{"num_attention_heads": 2, "head_dim": 64, "intermediate_size": 384, "hidden_act": "tanh_gelu", "norm": "layernorm", "bias": "none", "init_std_o": 0.0588, "init_std_down": 0.0, "weight_decay": 0.053, "max_seq_len": 128, "max_steps": 4334, "dataset": "wikipedia_en"}
Each number is 128 + 24 x the weight over its row's rms, rounded and kept within 0 to 255. Layers, rows and columns count from 0. Numbers have three digits each. The size before them is the row's rms in percent of the matrix's.

# k: layer 6 attention key, 128x96, rms 0.15, rows 73-104, columns 0-95
# q: layer 6 attention query, 128x96, rms 0.145, rows 74-105, columns 0-95
k73 118:159097143123117177132139127114107091163117138109158151131069173147121164104116138168095148093147104128100110101099129134124152110162097122147117104138102116117115131128105138150079151133166083162132114105118129123150099145100123106119130107098127088102091176126116136118121107154120166097
q74 106:108105155114133138124116133118133115025138112100124100100167118123162137114128131111096124126125138143107095100136074115097125131157123101116105131150095108147090087117162101156110142110118144103096135113140144134130146101109116102136124086115166130077115121108134109123143075141120119169
k74 109:122085185123153119122141164141112145102133151164156162134138136142167063120077114161120140182134129153137087094130141100090114161101124099111147120102130157153128105103131109183113170139108132132131097126086125138134127118102134145140134129112151103113158132117166126141106144139153116152
q75 089:145160142131111119151127145176143120135107103115146137128195159136128112152099182126147115145098122157136164159128184135135160153146161128154121104133120112150157111169111101152129183127126149145120138138141172107114145134166128164126138134179149115148107148141138153107146150164136161168
k75 090:145168127127155107143147138118148118081110117096160133102148166140124138111060089140109135155118145169134092129155135156158140120149162156170100079158121138160150120101138122117129115111150130118084148107167132148118102124120116127137123166142120119129150148167123126111116177190123115154
q76 094:146134098141151095157125113178106151095100142094164118115106108134131164108069126123136113121137122157157135095118095115130098118114112132108155150103108166140165068129128110108093134127088077152133144114111114134145098149126150104093165124131154126164082124125122095151124094146122155109
k76 105:120165134149143133153118114117156140091105173114197148136163139113108156135140162127128073142175118093108101120120162087144097112118125156173165155134101125093116115142112110107145122150131130156158149088112119123143120093156134144121128141092137073120092133120132117089100126121139146144
q77 114:162157163070142142085176150117106149110096115119139163156115153137140173156154138112164132118107163118143110134152089125143121143125147122160119117107156112118139113130166151148072088145129121130089149139132142143153156127088113133125150126073105110138096113137112119172082106122126139140
k77 132:146091135148123127112142124130104100128134120144122093127194083088116146130149097084129127134125193109139129086077121108154155084138106154143129129117119154101136108172122131157127105138129121146098097098099104132164143115123142129138154139143071118112127165133120080102102102125127107153
q78 104:071158125152101148120131135156127118101153133135134104118146136140144106163137084114154123126186123146124141110107105145151135126116090085081159135165110104119108131155102127105124163150092096120114131170107139133125117161178098108137132118100139144121158142158124106089159138173122169088
k78 114:118158114109124114164087165114135140119137136117145126113114136116161081134130125151173157153168097122121138132115097112109128155103112093140169152129115099131170164118131162150149162134109116166093164105104118108080160110163179121093106097089147146142131104110121139110095129111146162139
q79 096:128120130139098121185097140109121157104170125128151146184117118097124112110192141131163147123091076145103113112119084108141143101135153151141135117097097143136122137126144157142103104177153156143136115172162136129105110093124115131139137136134158116163138181169146147119105160131127135132
k79 109:164137132142121141122134164064071123149161099143109088175128156121100118087157122147092105124162130107112132112142108105143103131160119169137124127116101136102107099108141129105117111098141104142110104161143101140096126137138111158160144148142156180129120108121103165148083147172137137117
q80 108:139117122106112150099146141110154140095157153098100129112076163108130147115123175112102131119117134148107147116153074153134112124121098151114100099110148127116144070147188111133124101082135111099076130124097117113140128108109087113115140078109110158125106114106125100130145082143140107133
k80 115:116119100134159122109170187101116128166115122156120125122130127139139104121131119071131102135116172146114137114079136117117098114157096123142143093116134160135110113127099071132095118160107103161124125083115129117134159105109089111090137145107094130144127148076172117112134092092150107145
q81 100:173131148086117111120168096110116155181107078130132121119115123104143127148087120093112172119135161115132143155126121136179108121127103112122089152138130112107154124135141127127152159166126149116135165131112112106137109155157120114193150149099108114141171085114082126107107112123150164131
k81 108:134101090119126139159122085158153119135130095153107122134150089082122096105147148101163135129114157159134123106104145118150103187117097091117082158132132144123163118152108165094143134145108165096106173088127113119086133124151119108133158123140107092145153134121118093131153106097138128153
q82 102:162104157139078130162173121122139117151119129188135159137175137149113162149145113116154110121163103128164145132151125146165124084130123152161087140129149162139148111164150136154118135145135128137162122171090132118128172109084124120117162171157160118129127118167148114126143146112162148124
k82 105:103110125136125167122168114065146137136130127147145121144140107102109107141129099146104059067128119131134139078148107165153117146116127133161108128138159106115150159189149091149166149136095119118106149108120118158101160111162138143124105148140138124150122144173099165114125110131134114130
q83 096:132111107149107111116091125104133135140132162128105109126134167173135137121152179145108162122125163176088158110092140144109151124146163107186154134081122085145127159108137155088132090132137163117114089118099169121134130168139121148161139141123132147138125101104109167133099135139142162135
k83 110:160066088116163124148132106146116105125084132136108159111116161127172170109115150140116148184105142124110153133121114135166162131165160101156148134138118132091120140140113115087140127144161137135092119147144175122128115137102105105148116120131145178129114125160155100101137112166163142165
q84 097:166137133133132190120131130104084138135115102127083117109131150117111129138084137108143135180137094180108139141137087107105178147106139144152098120148133109121111159132136136142100165126134140129076124130131107090182116117126105114124146115134121156134128127154091119089128080176107091133
k84 113:127142165131123127122150164130128107151145102167075113112120134116124122160121107144139138170133174134134079114143116135079103115176144147136095142166120145165138131116124120118120178135135124127103148085147123058130152106142128094137174104179108151164105129095116152112119120123130110096
q85 112:130118154147129149169180097149155100117127131091111092167121147146075123119144122186080144145115149112110105125138169134172110180115083118145143153133159121127132143123141122109149167107144122114111115133138133117171172125120152139128131086141116142136154142100162145117144140082144155153
k85 123:164131117154114122139173099142154145116102147090143089118142124154118137166093144166115164129079151148112159148153153074161145169112140111079102077114137126124130111120131154151116147147144088155140122162145137147118109160158091112099141106138113122158140188128123139143143112129132133136
q86 085:100130141111099138122110123129131097124134125112138135139158117090096137121152152157120153087100133138148116127136120161095119167146110119090162111194110130145133146161157110118114164090134144104100101161126143161105125096123143117143102136134193145088142143104088104112124119115076070122
k86 098:125143154096121116124119136099141142146121112124153100088135111136171110151099129158115113105103108164117138141163083116117117135098146102094141098116082168182140109085147138126089133144138127129124117122110116126110124110080124117144089139147176167089168120160111119149070167121136108125
q87 106:091120101121089148132107098082146159122111117128154138129119135097086142112087083166115105136109131123122122122133080104102131143119092135136147126145128124124098102118144097136135159100097172135134123116103091106089122099088093118077110096147131116117084130112137060156124150137116138153
k87 108:087163099147082143093147112099111158145145124148134156126115115083135091161083118162086094101136153124091085150117123104101111116130146121116110101139117112161142124154138113150120137148109116125163135126136109147141096112110114145127082147102123142129080122072135117085134149133173099105
q88 103:119132147164126138118156109142086127168119130069125138147140102130113139133135103087173161109134138144144180109117118128142126174089145159138158101132106102145099118130140085110144145073094138118124166126131099091114121110119126104144163157090166151116123133141152087126125121147130092081
k88 116:102145164136116116105175118130178133136108113125122138119168094124123138107126142150134131120163146143117171099112084120105115122136085119155164088123137101187111154102106159138151122111133130081132138114141100049112125123147133150112104121134142118132093096112117133103080085124145101114
q89 090:116094073092113120110107094149114115107128127135117108138092159113097110085110110165068123127122132116143118125111082133147117117107120150097123116154091133119122150110110114113133106113156092132132098101116109179109110101109125126101154090117127121151105123120183129121151082092106068132
k89 097:083123152117142145144124083138098154153136131134138104151098137133123114128147138116148108082120102133129137154130112111110113137120143158092115144126089111147118157118115117114080147109171115116175125196112145137183137125093076152089114110089147140159138147082102117133138079119105126126
q90 103:113146157133153137175137128142122133149161081108145106156155116136146144149115151100142135097120105124116168171121160088145141131168126094159118160118147111090125132115149137145095132133152171147138183114164128074144118142131141108148118117146112157139122195078120151149146127127148130165
k90 105:129103163161131113143139113118158073116149113150103130120139158163090158134124131139124171145108143175124129112132172101119112122115120107082133095124156165142144083129129125142099104083142117182090132085128119124110078136117116114165152166159101116111105116129144132143119153160165121111
q91 109:152158130160164135117110116132111101122147139128126155132142131130157132135181132107174175063145143154129116148134113138127091131152145167129131152109167125094124162117172155164105096136134118162169143127096125153139146139154101124130120106143116128143146160157160132080086094133157166106
k91 111:167092154084163115139092095082107098146124120149112133154153168157163108131130155133182115099141147107134175115098117106096078099142109141113159119110131157088077141144102145135144096108097099146127136121108121163099134142138151145120162115155113142121100109126122117099110136116108139135
q92 100:101158120122172157135153094180109106132085120121124134127147078157134152135144108146154150134154102110142093100123139126122165106165150145148145169144137105158100118110105099122170135132124148130158155136136134163121120134151148175135136130188155185104145145142106110115102128135178127111
k92 117:095134168110123127154137055126129135116061131093147144126128112181137103122105105168095130125122104095148136123138143142108144074122118124144135116110180139141105110155111136104095139117125133129134130128154092116103099107144148149134112055115148117142135092138132138111090110079134136112
q93 107:137083079120174156110105136107093104128111151156106181086117140118090121138076104117116108134167103131116095136129095119077156104126111116155105129100143112106145109112178150107125142091112127118140136138134112124150100133114133149122164150160102110133151126137159143181128105092127133157
k93 112:112101154118111150112117106148114080134156124159114154126118132140099139174090145112106131146112133133085059097140147175135122120138119130153134160152143139110099112146123095112135108109107122103191139138129114142140126130164146104128119156146152123138106144112149159110172096046146114125
q94 115:182118138138137141105128124108192167121158138122160123147144100128114143093139117180118113136127125110127102149112082115119103127128115149104136149133126119154128142085172103086117104145090145135133147107121094144136067184119109096145103108106097155172141147156130091106130101141120111127
k94 132:131131104144125171152109118149127122170156203163144110144159137127140095140176160149144122157198146103096129176142150114142118134123122116103110170145127125150091090104123150117104130160129114143148114101106144123124093119092123142151156107127129124167120115121148093144098136132142092106
q95 105:135106116114082110149142118132127106132135133129119074123162180099141115090122162132128129183153126137149162164122120121092130169132103119206131122093127117109130139170142156106147132153116121109139125111138120118157104172148136127077107146140135119176141115138128110135110142159107176167
k95 110:136080117105109115142116140153106121153132116114161108111099161086110136160143146146113131171104114121145093122123115119121116162131145113176077133156113066106116142166113113117164146120132088130162166093159166145111116125124087066127119144153121138133115127084127106108111155156150136137
q96 114:130104179116090134133085085163110157132125148090141142180151134119119160135113134116103126163134177169103145157174127095119064105135145118135144129094093130122156140121102158131134149152134128143089117114089117138108134135109082157123120123104101118150081142149095143129129111106112123117
k96 117:095110107148161179167133125148121132084142136119096127114140112089114160137103141112150116137150180142126149127161120124116157137144161177129146169106051123155128126120109109126129111176120108152070114121099155168140119110103091155164118153132124129122123152132105115134135145161134152134
q97 109:161086132151083139114122094140098114105134129110157120095115129110133150106094103123138109105157154089101072117091113094072123135082146066144139127106106114143111102108149096133120087134102157127098147142099151111111140120146141090128107140155112091153091119135101107128114112134110128112
k97 115:137122105148124142111119058143108102122137172161139147126149097098136107117100134097122139165150105103141125148092144106065165149136136109143132127155132090107138121163134116139136101107124122059119129109078110156071123111119147132139087121127147126132085135109111133094122147145129090120
q98 098:134108101130090166122126109141132161121120129090104109175068133166128083078093141108128103098143139153110084124111080111108142132132145134122149130092114124104162108109101136131091124136158138094120146112157106139160122094137114108147082131149099149118150134148118153095111139108122121075
k98 102:191128117132156177118110113110127098121129118110115126129079157145092120118118130106120138145143134088178133117107143129084097132146097163077155148098123092126108089118071135116102109107134164129149132114122132103136157102123096103123100088114129147131095146118114163156138120107167131097
q99 111:119147143127089126145122145104155166113134116174128146151144101133172128114174107147131117145132136102134130087134096145136146123108057101101100088145082124077108129136104141156079132117114092158131174125135142131118118126137158129119182144145143126155126129134122185155170139135110134124
k99 115:155136152160104138109105151133103091127124135164125113155124115103115118092155092166099104081116081153088147096130134138113164145127065128104115129110098091103178137141133135126143106085137115156124155114127126112159153115124149156096177161080115115149145145127133131139113138153139159118
q100 114:133137103129078131131086109118124132135146141102138133125102120150142140101097159124128118110095119113139079105113160078127113135115144109106078083120139096126146087133086113125120110078126120151106186110132133124073135114137124135125167110119146076145091153096165112139113119105102122170
k100 125:133152128165132108091123110130111142147092146150135127129150132103134159112088141121119130126101099155104115139082157108109134115138107164118157103131132129140137159131121107147110101086135098033125110147150127167121124137077074177107153162106125090145118141138128119122146100164146130141
q101 099:088142132137114123121071137133108105107118148114090125111111114115071124127118112165095178114151114159124112143135093103102096109149130137088143104113100117091106198087143101119105132121159140112129106094105114106130100138104122116128122105126142144141133176103084143107086104141140103107
k101 112:135104162109133107148105107135133139113119101133060146115113184136141142135095162161152118106145132125062141150139086105106106115133149156075135136105121131135134115118116119089103129121125108161149125125095123106125125123112097102188148104154148185118110101119113105114082159122124120112
q102 105:091121131119100160177092130134164125158109147105111118074127123117099119100143081142147099135136132134121153117127116138119080127129132109117133148133159082083166090119106160154112137102163111110160112099132108117143173123137176114145137131119125130105153139128082142169171131140156097161
k102 120:125143092130107144136099138137163154067103085123111167124152145119085114143112104147119104088077095147102157131149139132078117140117139097101138141108140128140131068131105145156132121076109117129077109111133139135149120146131115108138125154124124132139113140164122111097127093092125160076
q103 114:101151132161071156142148133117113118132123148097107117117099141165156128122171122120106145100147117094091140124148160119152137149145123135093107101125083152140118109167165124151143136096114141134152164148099165143148148109122092141136120096143150123139101139142097186087118093129115181167
k103 126:159144119143141112135151112112118135126066129126081138142101108153138102132095146128132147165130112130121135122087145115094117166132085174108138085123165118146140142144137083151151115159123111110108157121136132157124181107121168108124136169103134141188105122156150139154109153152146141179
q104 105:123124135141128131116119126094065095112113087122139116104121075148096152104133119126092116130118144121084122136138114127161121141087147161107125185100149101122104120153143141107114098136128144134098083155089143127154136121090134091125154143132166105171093109114090136141144121098173143089
k104 117:110099118145125162164119081103148120109078107161113087165114086124146125157149126154107120134109170103145125128165158097141154136129174167145152092126159125123115119140154142117171129152110159108076110113097080127130104129187135123161159128131121144153117127155114138148134116141142121139
q105 105:141129138117097126151118090105131105085162119132112099126175119136154151065118110118121128117103117155091127092116106098090102132045106126148143167111127081172100111119104112093112117101107137099115097111149141088145133145123119107127155123132130164155119141122147090119150125101134132131